config.toml
n_layer = 11
d_model = 512
n_head = 8
n_kv_head = 8
head_dim = 64
d_mlp = 2048
vocab_size = 32000
activation = "squared_relu"
norm = "rmsnorm"
norm_place = "pre"
norm_eps = 1e-05
positions = "rope"
rope_base = 82400.0
rope_fraction = 1.0
qk_norm = true
attn_scale = 0.134
bias = "none"
tie_embeddings = "early"
parallel_block = false
extras = ["some layers without attention", "local attention windows", "gated attention", "exclusive self-attention", "value embeddings", "a smear gate", "an embedding shortcut", "learned residual scales", "skips across layers", "capped logits"]
init = "trunc"
init_std_qkv = 0.0199
init_std_o = 0.00423
init_std_up = 0.0199
init_std_down = 0.00423
optimizer = "adam_variant"
lr = 0.000589
lr_mult_o = 0.8
beta1 = 0.9
lr_head = 0.00939
warmup_steps = 310
schedule = "wsd"
decay_fraction = 0.375
decay_shape = "linear"
final_lr_fraction = 0.0
batch_tokens = [32768, 65536, 131072]
seq_len = 1024
doc_mask = true
train_tokens = 738100000
steps = 11849
dataset = "wikipedia_en"
Each number is 128 + 24 x the weight over its row's rms, rounded and kept within 0 to 255. Layers, rows and columns count from 0. Numbers have three digits each. The size before them is the row's rms in percent of the matrix's.

# layer 4 MLP up, 2048x512, rms 0.05, rows 1449-1662, columns 192-255
106:161121115137124142121136132145166080084128056141143124113084116073111174125137109119113121105139139103170136169148116143145141154091144111131110159127155114169146133140122146136142146155136123
099:146134149171173095130098124135128132108088115143133079148115152106147148151117093149086140073134158090155121071102098142146165146123106124075128105171153119108133113136146137119097112153142139
106:174174120106082137142130137130126127131090153135128093161153116136137105153118089138149132116110110117136103123105110084109136137123128114117170122178170152116117107155091079147139104103162138
092:124122127107158106136095153119149149124129118130106150154117105083151102123152134153133164147127138122093125136146162117143141144118141133173166125130116117175097126153140114098162135085089099
099:134156109097108110127100123131122167117147115128155116137137125138089127129099095127156109143103132123172121137115147129111109134112137116106115147137104171129148105144157089163128161121122187
106:169148135148113119117138100160158107130140129107140115159139106128120151107127081099139149136131121181129133143141145122148172094151118150105127130119110096130148137091129130126090143116078109
091:130103099111133105177099179104120126097126115131129135156086156157095094136142123114142112151092134098153123096127125129138132125137147117146108164120143133116111146121139109091180127163116113
092:163122152105140137098119130146122103082146108124152125121125160119124150133174128126145153100125145130158103125171111093145145169129169116124135156115140147121101130117099104125125140112138130
089:119191130125112138165126119134155141139138139139069103144079113164128145147109080138154155136085129114131173119105148135126119130138173108100167160143115160134101144127123110131159124140139171
093:134114144104164137128108136154154159133126143099123139116136134135111123093108134116083124135169119147124114142112148105109116122146111141199143124132119110130134136163145151127125149120148147
096:160151089128132132146132135143121083138144133136078118085152126141115139128153132152112110100118143134131152107148153118121117157116140106095137143140097119135093142122117104108169207076126173
099:161128078148115090116118143138148097078122118148137149163109138079177136198115107183126143122137109113090114098110183124127119121123145095112133115154169127141129118145114150102109160118141079
089:146140112188170123154095132136169113107145118135086144106090128138104100140126140118142079109091098127117114137120144140129139103127101086138140133122146154134145154107096106100133126134128123
106:125088112138144103131109173153138161130089128146140132119113111105150072152126086190134187108120117135148155120089128150132112118148098118110131185075136130132143110115130172157157121145128142
107:108126108147134145186094113143149084090121193096135125181147126102134160088111115065114122118154114099146168135113154092128131145137110153109122136140123147125175122135116099070104146129142157
104:174103118132135146160126165097162137110088098196123114104132157126088120163154111124127107105107079133143138143107129097074117142143167148126112133152157125151142153139097131163110121156132128
095:150174092129129122137136131123172087134146110134144109116142093094109146093166123143118198159146143111126110145138159148132157099156127126127138126137136110106104133147123138099122135154119111
085:116119121197109115105103129154115117145114112135153087145111123152161096110123094103102114134146108143170158160135154125143129086126126098178148142130096139104152155125117124159135141147141147
105:120086100156121105158142130128149099085102166163146163162180185121133130104126113132132169107050134142133168129130097105102093085122120113092146124158131165127091165145137121139146131103139126
102:150150130089172130129125139145157068105166125126139143119103103106132116150145108131115152118171145121163119150088127135160129116135134149125149105104125125155132114090117143116124165150157147
100:122104128126152129155120074145131125136115140116137118169104120111162123161137095121104125154097149124120141134082109101137116082104112159094114108171142184127143141141133093125154121138082162
086:153122115178140143140134115144201133144106121141130133201138134095125061136110107142095089144161127132127087128160112139158120103122160138123120143136140079107133105130135140152180108155116118
093:112164161097147148135080120096132105112113145179121119142096120086112126118168113146142151147138102142126140109084103121147188135111087171138116115124163175117100147101105123159143115141194101
106:197132091115134091197096144135140149098108134140176121119172108183120104137141119136121147156107156092132131103127113124112126134120125124100098084173136102072089111084149115126163121127136083
098:143117129124164121107096121093148148129125116180104124136109109133111137154165143127144106142164097123136150160125136170064123107111094123151150129110147149124121156116121120135169133144154105
105:126077142149143098136128127140137149124105141117129096101127140120129131101141165063105140128094189175107125103152141120159147155146107111105156134136127143107179118123130126137107137115142142
105:165141119138137134155144153154137090152136109160124092067117174106116144143115103125105129131148131117157166069111099133124164124111124142108075149160152139118123117124139139105103097154131125
102:142137104082154165120115096111179133147134142124168112102132109117122146104114101113079105111136123145156108129106120118085145091124069089120140073168140103120155149101128138173126152132155102
100:162135121152138109134111147139143143111139126108154167141100099068142132157130116134115094138108100171128088121122157131131199140143134127120080157126125085111094121146091123131127165100107138
100:109157114169125197129121107168142098160122108135138117126104128106110122099123135147056143114133119116122088126082128094180158110126111178128101163114151133140134118167141134122145156114123134
109:150144092149122153146109084158112101128106131125104168151152153087162122123115083115150130157144098101186097096172143126138141114121125119127120131134118153128134127141111105076138132122142173
102:127130104171115099152120132156147113135138149095098133106129147103168103123159113105126126113102123123118117098111135136163169146070074092101125122126144133104126154141128110087130143155141154
104:125135083163116100181145135151132170128134137096130141126122165117110146149090130125059131121136145107140083132154086082176157129142151112132155166117130123125122132133117098113167137124133133
103:128149120139124138117117140158168126126115147154113135135080092105027139176130147137181093132132126119152107135092115106152102110155131094087155173154126149141139161123113123112145124130119129
096:136140114114157120133120130145115105105098116124134073111091078142154104161138099145140156178092138114161148125115129102109119122143088116137174147125183119111181128107108143100161134089160146
120:149091142142156145130105134170124083121153131142118149149114134135148094149109146153171149123116101115145100129183163105145147127072122082162133126119118149129142134117132105091180107119161101
095:115159103167103147162117116123117120124150136098177149155154163169148132106090134109209104111117098096113093164139140130168122127125103111160108136150145111128096125127125140130166144077136143
093:101198108105144136141119158137133125083113176147067102115102131158106134060136132172156100126094141118134113103094160108105129112113079091141095138177104091085114133099070150140151164149115165
100:141103121123109106174119141168158118112108138137135140132108079097146118121094103085125170186108113092112167110063095112104141139122140144131128119086172090128159119144160175185114093145120144
098:127140068115128110098111144164150097101136126096097113127147133113117166077159141129132134137101098107113171124134138127108126116107182142139122134105121157159152124094135117122114117126118125
128:115152155184122119146104134129161115099116158070079137131105151071140108090139087133153094163154144127108105118077115099133167143118132105103123093154074134146131142124133159145122147137157115
087:118112126118146145152143136132094090102140188140158117110103129122103143121116130166135154114117141130133127133128139144163137137131130108118143117118152142121113105123094128125121119092145107
098:148150109132136144115097119170180103129193074117121143133133132128115100134129151133117097135114175117103088127079123121153114111110111118137093139154170101152164170145134133171178150082193127
097:148141139117081142131103105173138083137113111133095134115135128089140117137106112116114094131112097110160117099112147133177131127126103120147167161106140124124113155111131072160100156093141143
098:092103143085133144094121127136124142139091133141132074175165119104136123127114145177097145134128126123153138079108138148178101118092097146175162090121139108162118152121135146118133142093126115
102:153131164097130091147129172096120130102147130099133089159151131133114129110130132096131102140179110141139155100129151095129132110144096126110166108156142122135127153110144103142151102143147111
095:155141129132133137120152112170148071071158147090112154123146116111125148134096112128089114145117098143156128103059114128165152092116105118122123171126130097107143147101104150079138120121157149
114:153128143154115124110119147126167148142109169115111140093158092120152121125140135146135187130111146123105129151109124111152133109062127134124100113133122151155142168124089149107139137146119139
116:134134177130138129130110156122126126102136135134143123110141114127101117127112133118118140160105185126125124124131140118117154148146127133101145134179111135141125109129081138146128133096109104
105:135146120129126149108125120151141115128129165149175146133055099128123132131177154116120159095110139122115118141122141094119128121110114090136112156142141116132134146143064088089134116089147187
094:076108120136112133108120198126135132132117131143150075114145104158100095115091154149143134114100149147120081133107142124171118133104154096094144117179116099128139135169131096157154112148116068
104:078115124105134152141111128130151113102129136125111145144130138135127132099167101149125096149101121114109119132127155122193167140137118139133190144161140142108156143118124087134163133132139121
098:149176110106144139137101143131183140104142112145059141122173101182129116093116136162135110101150170154144102090129153119110096124115130096166144108104080125135109118139117145119175175105134154
104:117106119085131167137123127137112134100097194151133111119097137138117098138130105143127127137085094094106066175106153133136123114117107107127152146137119096139104122091117130132146109110147074
094:119136147144143131151081146106122138108107127193141124127119141118138130125127110111108150173168152100127101097102139118125106095096113121143154131144154144110137136097179142107101108111130108
108:121143076147149134157125133153161100128121143094153116142129133123138147148132159129111095124131126111116119152121154128126171147119149118100159106120119122105203141123088112097100113108144178
093:141156128142097144103105129140131110121112152133064142148146105099160126159187127113114179152098174083138153096135115145143119101120117113116132178125114102086101131151181135080112103097142120
078:123063151066150090154106102105149139116121126128114145108101126068099127148155107160095157130141141151126134128090137131146058149112124127194121114128169098107137109130139099107145134116097156
107:152136130081137080131131108146140102118145118097113114197120146123162085097150104118153135135112099145109083115194120134139162099101143098152154131136146122153143112135099110110135136096123150
109:115122126157151134170115117084135139129106161128165104135110147105149122134072140145076155084109143080122160151163139124120122141147103113116160132100148097115153137155088132136128158099137153
095:153111140145126112105104122132134162108131126151096129110121077062117129117106128168135143154097138118161165087164122107122111135106134133100128136133121120125159143110138114127143107161114102
100:126129154127172124144123124146149085124113160118160127147088123152109128118105131152140144104109153062130122144124150133149107115106172119104094125140136114113133124129107089156176146130119146
101:162127113090137125073087131124144128115118102171183134123156133098127118148137134110132177101098170111155117128144117150151121134115164116125087122105094146125108119130127123128126126120146119
101:152127121148142116138115146139185127114125091117111076129150121111091131091142110133117114154103102097152117125115158116142161160118126115127174109103105114142095116098089095117138088144116120
104:111151119138145153166115125131132139125140140096112187125169101123127146164117091094105170138164119088129176113135124153157178094096167122119106136097103102177078127116125097151106173116124148
117:110148144127118156142117125147112117142119114123149163163144130080117141136102129127158126166165132127138128141120125113163165133094168110179127212140078144107076152111150128144137087163145101
083:112156152078129146120091164101123132127111119184119113133120142129113103157155117159145113145104140141119135146150163153135126105102119132122174109159109142120118108131136113128116123116149135
090:143107126128134163127132111161173125108145139120101155130180104123104141114167106117154158130075120147117111122108151136119136095110141116124093141155113102128141169136153115110109121134077132
104:162165124139140117089150124134129143112130114151162073149174115117158120131139133147127154094170161098168136152140104092131177104116128147086119147124109066145083126134118098098129131141118119
107:133129070118098143136124136110118104088113154131145118123172120129114132101115135131139152150083163144110095135069117117144081115098131108120091127145118100141159132132104098110144123110120150
094:131166131159123133157115150127157131092134120156157168131114116129117153125083154107133119112174099131126127125114133145133168060144086161159071128153120083125158142127093140099129156132164141
086:180193113134151135135106138112144172141131107075158121115105083192089115130121113137114094120125141114145118141170131148136138105122112121122121109143120060148111130100140144140128145111129154
114:126113109108111091105089116108143110104134149138155151122146075128118083102102125124139144151088157116125142094141145129130117154148144094146124134109134153132115133087131113135138169080148170
111:194112185115157109111100120125160123137131173134112114155111124116119103111080119108134166150146140103138162111153138139109112134135127124145147158150152117128141124110134096119131113134128162
082:143120135135125113153123138134129147133127119135069126162114070150113121187151134175152142135122117099097138113118110085138111110105147151092117060157085100144099137113098149159130085142147101
099:123136079109123109133118123123140127088128136124135082140131134106127140064134114134095127150155136084150158113122156121189089086083149144141129143178116125113160171159116075134153148132128124
097:137114076107112127139122095136151108100146102129175112151126091111168121127119102144142128117099101110130114146121114144134125114134096152131119136129160118109124122102121135096133123158139163
084:133110109120144159112130146166144091142146165140126163123141105129091119158120130101115083147124113145141162119090148155147146096162109108133107184137140099142126104159118138149120110121150128
104:149128085141152085157152129138126130133148104126114100116132096109204095157127091122162125097095132110148130069132100132131125133107107111102123165117138102127106147131103074087122112153165111
097:144120141130139118122122137163181137097124107116127132146138083097131094139124128145113124175102106129145133094138160087125138129111096102172126103128114158103164155094117102133115107156116119
117:182161144155093114195097112140121120138145105104134165183142127116131121123174124136122107185171135122142173133170139122155146103135145112110189169146121089153117141149128146141141122157101115
099:144159140071121152125135135130122136124165090147123118118138073120117086135122109098137119167117176129119093133150125142108111129127085115151121126177156131152123134130152125128149140129084120
098:134119145109120131125136136119129113148097144137123127126119143102129154156126118153112156137091122132116158138137128121082123156121109111143170125152167130135119120188154083075136089141112069
106:106105110174139144120107132169122126149168130131113125106112129122112113116159095152098179127131105134154092129133137129147127114143130145190138141124119151184114137142123136144191155133118169
114:125129132104101097107134163130150088096142083169128060116136123113102116128154145119148145156113117107162139101162144111125110094111161090130119148119133146085177132111127126078099163093113136
090:146099155104128113110136117143142117124133126148167127153122076138137137117110122135150150126124160139119145132130141175074123145138142119103101128136160171165071121133128120148119140103110152
091:094134127151146144168126145157125141136129088144169156128094056144114145114155074122113130147141099057104135133116150146110144071120109122119101108108137136147086128107120132120114116110162145
100:124187089091183101135115137126154109148127098153050138106088120133092081163112115129132107163128111097119127093134121134147136125123133097115132138182122086156120068138120131179150147139113110
094:122130078135119144157122098118136125120136151135131122127094169079106138140129112088128084139138150097160110117110095140159103117155184117115112158126166122131109153106111092111084133072125087
131:129138098107170119142088137138145166124083115142112140180118108091124142103172092121126139134132191115118132127118142183145138111081139115107142140119117104146097119096115148179124171130117104
119:115141127124131114149136113152157153123145153132111135103136116126135120142147137125127128140097079089157114123163141103103102114123135143113138166126135109156109167089112150127143140110123129
098:156120112124119113106064113096106099085155122091143137130135092140147148114146103129147142126172137134144145103160159156166129123115139141160146138114117114152123096165127150159098138145130134
093:181130111126142114163122145109137160058099158126134135113148107153083126129099131114093140168105152149163089080117128126119106094126116133093117135153111126149107154129118088089133113121100132
104:116155128174102068148129169158158097138126157098141119125102144127139097160109107135148108129077105077154121150168139127168113145097144132116094120148127159141129124135143139127107110110115178
090:092135117106112118123102111116164058100090120159138096147109135144118125109112140148111130152115117105099142156116141085111115163059175117143140139120167175127138088101116131146130161124157172
102:153129072108128135155141145102114121112150104115120117125123128098115111115121095172133101108158135131142138141115132144122138118172081133131162194115142090110141143156088082129163160118151186
107:113151119170142099144117137152119124131104161146148092130142141131119108172115127159143088097105111139159122136155108111169107152124093090165137129125129172131138132135134115126164121125147186
105:125135144141115116163102177173140118081114145121104096128111137114042140129082086097149078124136124152157152101162120138141167150097091160121157161111153123112159121124107160084134130113114122
108:137127119188132112164093103161149128141117129076117097116122093157079125112147126164135106139135107113125109126154122123126118116104118137137115138119144072145109154157101147139122142105189187
111:128162118146171123109120116138116124133079149092098130121141130119154154122150073130130129116130120130154098131155146126155140120141106145050114153108131137135134185131140115149123184103094128
095:145139099092137101106147124124123150153136136108133130140114153133133139109143084075106168136147131146139119119145101073170155078130163136130111160148151133165156158128125103109119126131119113
096:091116075089141111133077169105135133088090123178122129163156122126100139112129096164154126123121126107130102113110138118161115100149141120141147126145153119121127115149145087150112102203131141
094:135171131119156149141117124145151127154126154148117144104125129107157127162148131122076125156084147126081120174165101087154140122132083104128106169116112116139112131126116115133133133109164123
125:121139160125170103165118118155131115093115135144135144160106104127138146128147147125104142173128123161131149100141140138152169129100129112123125162134104149111109133140087130097137153132120127
111:144139128149133138122128098138113129116131142143120116117137123182162116169151134165149155128100153084149094091128122124114132085102131109164101134141116145129096141151141072162121118161130128
104:094117092136117092123103143187110119093138168102107107136121139157119108161090136099130128127116146106109153099185133079165077163112117141123135143100116146160138130110128129075138138077131181
106:151136169147118150146115134160133113119126093153092132156100095126139115121104116086164119143121132104141119146131139127161129119094097142173162135112177079160134168156105124155137137111162111
129:132141107140168116073116113126143120128128117142124134106100154135105119109195095192154112128148094099121140125149141141127152108116075154125139138163116105158147144118121124098154146173121132
107:122144152167144079103134123154130115136125134116104135079124104123128103130114143102123116179133161125140132151109147110113125127122100150112097113120169142145129126139131133190135163091159145
091:143144144102138139143160134140139138140138174143155134174120126116117130142146132169093147125131085133134142112110161088149120101147100153105127117183206134121146154096091136121098164101118138
089:117119139171132123096142167105129135160115102146081164143120118080113106118105137120178130150069140112141150124114097160171116104126132146096126112142120137080093122127119123109120109129123121
111:090113104118152175127116114163132094126090134115113140142131070141141089123133125137120089158134151118125114157097153106114145100162110148136142133160183135135124141150121080091148125128136133
093:133147128091122135093115069143139125099113084105128127083121128167114132095118115144065141136197128101108117160126136139111176101148153133120078123139167116124118127129073126119117164143147143
116:172092161106124123147113198146144076103120147146126105086129089091145129142089130142143101172127120168155114115137143138169129135098154114093156148146163108106127137161122118086143085096119053
101:184079128136120133135134130121155134118119149152134143172108113139115066144097140139153142126154131099185103140058103124090110130105124129153121139106169130127163126128152136092108106106145138
092:144098135141117107132109102105096144098144126183092129121153110133096161123141123103127125131107184148101083083188130075149121153118123096141126184126107124116126157131141114112170149111135169
096:145104139196169158163123128106155131128114140108124129109100121111169145145153136169128108173126103136099147101142115176134114115105132148081124117131129150181123156136142158121112149115157099
078:105123148139101079117119122098094134135127148168145107153113126149125113152150117131153117126122138127133103114132116106162183116078138126136099120137113110141108166153148138186153130078152078
117:144122144131140130122112110146079123141101149159128113121138111115167133110154122101114133133162129110167118104140158083108137131130118067103176138175163125134143143126206120125154119112172133
096:107120112178091129169104144147137169098115140131112150155144141126151150190131114110134141139085118120138075117089121092161107098085134100144129117171137115151110154161141156146145151134145101
088:160174122139095132148136168131120142137132089177075117167079072112100115156125139170149106119131114103093177108126092141134084117100138138116110110156106127131104121147101135156131109127161137
107:170166146110116128129105120138157118107137117125152127171116077123108131128106095095091116112146126084110154104141148144173166128079155165112137161144132083157119125159142104121094150140113081
094:120135160101146143141100136110120111105157136133155120128144104142095117091134120168109100121117168106140105115136149123125176121154098093146145161173104154146095121116146103138144111157145122
107:127124134127121135163070118175135122098091122127157120164133130090117156136133078104135108133156122107162137112127132107116123112103158155142098132148126143146132113113100116089127112126109134
105:114107117120100116129126122075115120105164095130092091115108158159126155129098143133151171095120148136097104128143109084080148124129096145136174133113180173114124146145122113106169164093158149
103:119093084154135118166111145132133137071122102134190162092120126127169082170122124186103135121126135164168134116091128084150081141127094139138132128134120150126141123118153112082159136115113113
090:128133128155116126113090088160119136119151118096102163167093156111154159105128104117123137129144109130164144144119130104155153109130144125132100113129118125124209087110097105112082128164133099
097:131144141098174105117121136130174125118136101134118142127131119142147102104120140147138130115115190149129157157120108098181121104158092174129146149092098142127120139143107060137147158136115136
097:134108128158093117149101141163148126135160086098131192134126141090130150153107132140128107135126120155131102103069136063115081122135144095144116150130151132093137142150135143119124113079161141
099:129168169109168117122086115127120141097094106143096153099085129104120146123111107119119080120120171146131113107181169142154149085080111123111145101113117124095171127103144102121105114143149147
098:176114117144119135176129102094142136103137113124157116145112136152101118174121113142088107102132130115160138121130145098118125104085098094120121187119139112119062151107097069126156162115153121
093:127165127201136119157123113139139116106176115145119133162115131108099089128169113163111131148173096127106139119150128102121149115106142131138155155150130129109143127127133102120149120103136126
095:139106120122136140141128126126135095079147148162150149171167110147157152088132143115162128115134133147093141165104126099082066119132105154173156118149107120100152156170145116149151117126146107
104:158142099055161133116108162146159127100133119088153098113154103130148112092171130127128156179084132128113135081125140126108136141133097107078164130123164158111125112162124078187139076121124147
104:158162100102145166167124113101146132127107103150133138110125120125124196139171166159116112127163125123123075130142169133121139131114151160112140127128129072129087126116139140150153125122144120
098:160128143178169144147131127144141139110142126133112122104092146087159117166161118127157080114148099122151112106147101114134179130132096150094154116172111098150146146157094151143131142103169174
102:158160130134165145104133106137147097109140176134119140151129118094159129123107142100080125196120091140110146125098136134088144151146187090095150143154100092123168141127116120124135127121110086
095:160128147133132123117099117116168107100111134094121122145139130116128112107122112065109193125124103136151132120110124132106127132126128076076154146156180108127159125122106136144154158136110144
101:136121117121106106138099111150120139054118180114110102132150135082160138114144136159119153162131132153119116133125146083141114172121142131087135152138112137145106133087139125110163143116111106
107:107110145142170111131123149188124119124097139172129103161102108094138119132163134110131116129102090140106113112148154146121184109097136093172124157146144126158142149153119072092138130094123117
102:107150110114097150139111117129127134114142103122115151187160108185129084146141113110158135130072108120118118123131103106185067151110102099089162149136150149133144133169146097119109107103159141
121:153100091126155096111126150136150145121149104139101107129121128162142131128138121137190091099143094152140123123142123130149098127114148124159140091168140111175131123166177119131125158134123135
090:141093117119094117128101152137106150129079151126180106158167142124134107108108156180118128128155154132144089122140178116131153092109125094129157165166146098136120152133154101126152149151126141
105:122139095141125194140141103118125138135081129133129127102114117109139127146130117150123142144109146082136119096097119137119147125115121126128141131142129138131169165123134119108142177092144092
101:158189141118148164098118154152169109120123120138134108128147090118126151095124122139141168150110147122154127141151166129136165128139112124120137093130120118118140123136108161176124132150123090
085:148114175130142088131092067169131084129129151136159163144113113084116148122113127115074155139110122101139138128077120143142155092150124091185164142136155135132053118132144129139081074113154071
098:125107127081121115163110147130099136079129086128152097153145135144126136115123110104132082183112121147144093148160111106136122127136134109106163118144141145155144127160139104088163110113095121
110:127154092124112136135111167113119123107167154094117110106138144114162125147136123119117171120141120113143128113134158057147113135121050162147125124132139186118138123118089120116111097108139133
090:157139123148154118135077064155161081101120108138108131120119136101110094170129079135113143143110109107118132107087147119151119110113164138127136129133176125117107079113134145072116132126135115
098:123115125109200142167073118114141135114118156165107185132108108124113106139064130087102132163137145179164129126100169141130146096116121150151139131124130127104147116088080153075119109151109166
097:148128140136113102143120107159126130110123140089139114163100184135120094130114157137082126090113161126141104105125143105131128139149124108174150172129168156154146133144162131148137151091137127
097:100139114139113156102105130126121132100180099112101147118184134129135131126113102135078113123117187111138164107141148138138123147145114105095161158088136137144118122142119135103123122149129183
090:091101087129157137152109118143135129134136123144086152114098121114126132158138149129095160184140162097123115122118133129121111148174123118117188119096149127098146106123102107147185166145130167
098:160121125087122115108127132100125139091080145090149103156113128154097121120114095136140097102146132124138109118170107142132116104164106128159105105195146118127114123114135150147149123117119134
096:138114102162154163131121082168136135140115156145089135106112131141122114144179110096167168135114120118126116092094138117123149130106135150135133128151118100113141136146109120146140165109165166
094:112094115117120124153138144109134080138127065162094095091108145083108135133135102117134154133129118154174128125087100133086160144085152099138124146121179106081098148164127103140154149154153123
117:128119105150129132122137136151130114101139115162145103125119109120119089166153098140126143156080134142147097118148116111082137114121101101100127125143120133129073167151115102084159131115121150
106:167072092106133129120116120100155124106119145141124121129136130099111096140170133146153121124139086113147144110122097130157134107115155107142155123148135147123105121163140110134137115125118154
093:123098082126119114178110153144112143114069129135097127177150112142127167126090072136155115138139123118101112123133138121167114086113126109087135133125119113111113150173108135114140136130162153
128:116159129098133139090106180092172102078127105157157093116111107137133126111150121122157165135118116081139092139091116149118156162112115120086159101122116108097113121110093111133146157124138141
107:168155160111160128111117164128185145140123117144095125120113147095136100117137117135114131176140089120102170149124092084135146108074076108091131084147124147121181108144125138117119073111145084
088:141124129160099162064139135146140119121133167110143139163146084126166111077129107172125142124123124145124145147154131118152150117165111076162098136117152104123128170087123164104131132155180146
097:165163170070131115136124122123112141112112115162089115153179090154107148093171136130108143116096172099077128117087137146115102134135129142165121096138132124120134132139164090089117147136145127
083:163099101127148108193133099146113108078129142172135130138167103109123173118158102153130108144102128104157159091107129138095113107148117088128173169117145109118077079143128122146137120128174170
107:146102125138165135141115099136134147096128103129140134139147075090102116098136128129149148126128079088156138096131120146090139077135120131085110130131121087113131126088123124146160158189143132
095:135152133117150127202136119136128124121110130107123123099102132142063108162140117127166098101090155153179145146159116131137118122101129149132095153149104118130156142109163118137176123112157126
106:122119143108137115189147158169132065090115117118128078122167136128124125167145139075117144137115132134111155143104119163104147108141075086139131116192157118120143138157145135137152149140136113
094:135147098141119138140117116133112139143160153093161107085074135130113153102126108146119108071101111144135131167166145103135120105139156111099091158156126108148106138113123098175157187119143141
100:150130157166155142100084134119124148138132138141113179120115110098115157129110144161073136181177122131132114146134114142142139117139115102155146135119149137095095138135123120169138096096154158
115:108181138138104184116116102138148125096140121111101091132131184134116158113124129144179158113170151133105151116184112129151160133127122147138118125142166116154124128107097098150176132114112123
116:174162135128121128145132132143108126102083121135142155151164125099098158153138066141097109122141138113139108139132092072123108142149112115102162150187137129126101123082136110166086129139133112
092:205108165136143085109107141145102132110110148110110147078145135091118134134151111158119131097138115124141151111134133131138148112117129082133134159132124136142106148111156129132156110103155141
082:130110139151137146129101091127153150172148131102125111086122149116108089103111156116115110087123118138159123164119165147102159123111161153131142112125141106111146148090108107118141121130136123
100:133136118122134114128099146118126124154106162148120164123063139097135113136167140176119128072080140102127115103107135112171114122117156112158143180156177136078117165130113114171145152119167137
099:122161116126167129129132151150117092104146145077112116101160139123192098109155132108085114145106155140122136076104130087113145153123120105088131118151097128095169145150125132125092142174127136
095:121150115110145151147137122127133120147159075132162138123094104098114093153119134141114084147111151150124115135119082154137163101120114166126147140180145112125151163164122128123083122165128132
096:133117132106146163144137096166127126140101136147083172118149135091143137168162107114129150168133099109115129130116114114133152113160127086134107144156110116140125146143141096197152089130156110
104:118111122123152136178079154144117078106117155139120122100160116096131129164077114110080123097145103121171138118076176123145108092095158120147090131149139119093145114117108113130119096184120142
093:145118090101154162102118091080151138154111129133113132120136113134148149093094153072107155087120158175125060126146123128125122102134110158125124109185153074198108136115109112128138140139164138
086:143148145101150151156122077128141132132113135117132143158083101151104127093171074130136119154117138131116136140140146092148103106114128114188157135164184094107144165117127124124127127126163154
103:117071125138188119150105126174090128099125128154196154118128126110126108155133129114151127064119061137111163145112103148079086136123129109116150145117142120090113121146080143142142121048150117
100:136126165099136114144137157138164162131121134114150137102094120148113112104111118156122139156098160131149134106135103085110108095126115115154188109131147122140184156116167137120088088101133130
102:152116084154134169156140103150163070145101160117119114149129124076087155109121154129181107139140085082130103114120102114155146102130126120132138140129165114136110162105139130094153129120151134
106:138103091119125153177125121179119094091170166093155076139121130128120148138121122104109101157088140132148176130161206130089117158119128115112126103080133128119124129135118145072115139111124180
106:158141105181100114117133167159143120096112144130137085148140173118094124121111138156138151179136105147135147116125088098153151194126124122170160123135153145130104089167148138123090102110155152
091:124127159168139127141130123132128130115161151093102136092107152111151110126111122113128120105119092142107114108111165106137161150120084122085077156125150148144128148166089120128116137168156163
096:123131095102149116087133112140116139100071125122106083172153097136135121094099130132129119159090164136152098128142101143134179106097103126131153101121146135075140127085080120153172125180097140
120:145101063141156121129086135182130126105099160173103141108123111114165131172179120131098193121114104138124168111120144112155109131090115132127126096101125143141171162135105117118126132110164164
091:126129125129114148068107145157130103099086141147126129179123089127105113100119170109095114111130104111112085120132129113118120090095102111147141135136127122147131119109111115106091121101146134
109:117129149129130147154132129145136122083102120153142119104141142125105122120142128140130159100147157139117153110168129120158124134092120134125151141108128138127106146117109143140192104085151116
108:163156128125133045143083137131141158149139130098158109146099146093147150112139103124084121130136116114118097107102066085143174085114149105140130117140152079145097128141102125141111120104122125
104:149159111126172117168096113115130128143122122114101123145143137157111112107116118142150111135130155147126116113125134137118148148126144135143173131156101102156083114128129128105175148073141144
112:168084099110123129168117130161135093128115136120121129098156100134151114125124100079112107171127117087173101102122127170132141083137155140138098129102153122107125114107143127152140129157136151
102:103135153101146111135096117176149137149140121117108130133110097123119121114138123125060120121097129098146120095124162141129133143141097137159161106135131123141128119119154136157135130102189189
086:144124121112121140123130125124162075122113128130121107152142146118087100105095140148128075105135100131123100116091102084111146138123127143133133129182164101122116124124154130117119107117174151
101:120172125106084142139134125122158129120131104076122111118092110150137115144125103104128130162153170146121157113135142128124157119151114141151157132109161102151140151115099137143128112136129120
118:114142127098099129101133164119128134112146102083144125097140140074123141136180109150160123152119133134118117125145099091144153136125130114096165179148128080181095122107133115168153130143144126
100:155193144104165105144099158123148157100128139150132129131089129111112096140131147148118091136137150124155146123103145102149115130131118136144149182118106146144133156120101121130150085126167100
103:104111128140128107173082119102137134093131095098126112140127104171150133140105141077158099090073110185099114094136116118112119075140121109085135097154116123164173131117119117111113103134171133
106:118126117118114112118102130128165132117105078140095099154104152118116120147148057163115119138132101089114148086107115105125129124107123116101163108161159106107149140130115170116158129095117127
101:163070133140094131148116120143121183111135128142109120185150174105139129118106127144141130126119146126118094107139120081110095123101139123132158156130163124157183167131138150114193102117123148
100:125150115142165091103119108132133150123106097159072166113163129123163109122148139125119156148121106105129097148112151126144140107085156133155096108130126172142120177156101091110178133125090154
104:108120112091090118136104156150121134093130125098131150148144126106152116128136100156151089136147114143130115139126150151122138132145173092143111164135106100172165139118122147131118123104162138
108:111127111148153153090143114141130129066107093157154135131101118083147114135147108114176160078109149125124120157178134123126094075134126133113124128133115155110120139176124127134167093155141099
109:144139121078177105144111172166120127102156143126118137122160111164137149173056109138169131217133132134136121124137120116149173099113113123121192167146094146128138136133125116124142087165080086
085:154146098102139129130124157115123124102146154166079156116122074138134119140132120151130134170125139120122140055143112111102121166095155133101138122137097146125110116124160130164125083175097090
092:095141128139152152102131121155128142130137124150113100153110084119140118134111098141129141110137073133144100133186129131155114143097117127121120133136135130077162133130099121140144115135155131
113:119154099096123152168114119162135088114089167149138086132124074136086154175113128109078137176125143086139132109138145090135122111078137088120177137156134163160162107106121089112095129074143103
107:112141141124152135146093086137146118105132136129097092048128137113121102187149122038159127117153147101118129086144143115126171096145150101122144157132071124100110142126105105133132135171140135
087:144153123120141129143114123136159108111128148131146139144100135123102175125132144122154102132094139156071101132119135117160124119137159108120092167148100123179094118139117143132123118137173110
085:132128109148124078147129134144151137150167166157147115134101115095080140176098143139096091091133105111087109142140167113129141132137086134151124130158122125113127091144101094134102151145173152
096:113144141079106177142124164171111128118126108153142138112095097120155160097131131165131156125110150150150126114125133141172134135130089104129138149106135116129125131117106132146110141125116122
088:113126119144131118126094147127122138104138081120141153162129075172144103087136119129119138130095107139128122099109164131139146060086110043163130170139116130111128162148136114107141104157168140
104:145116128095165104131118096130142129144129079084162085130085135144158099119133126162083154118133128093158151168135151103113158105133127086120105126132135087136136140093148123087111127104121130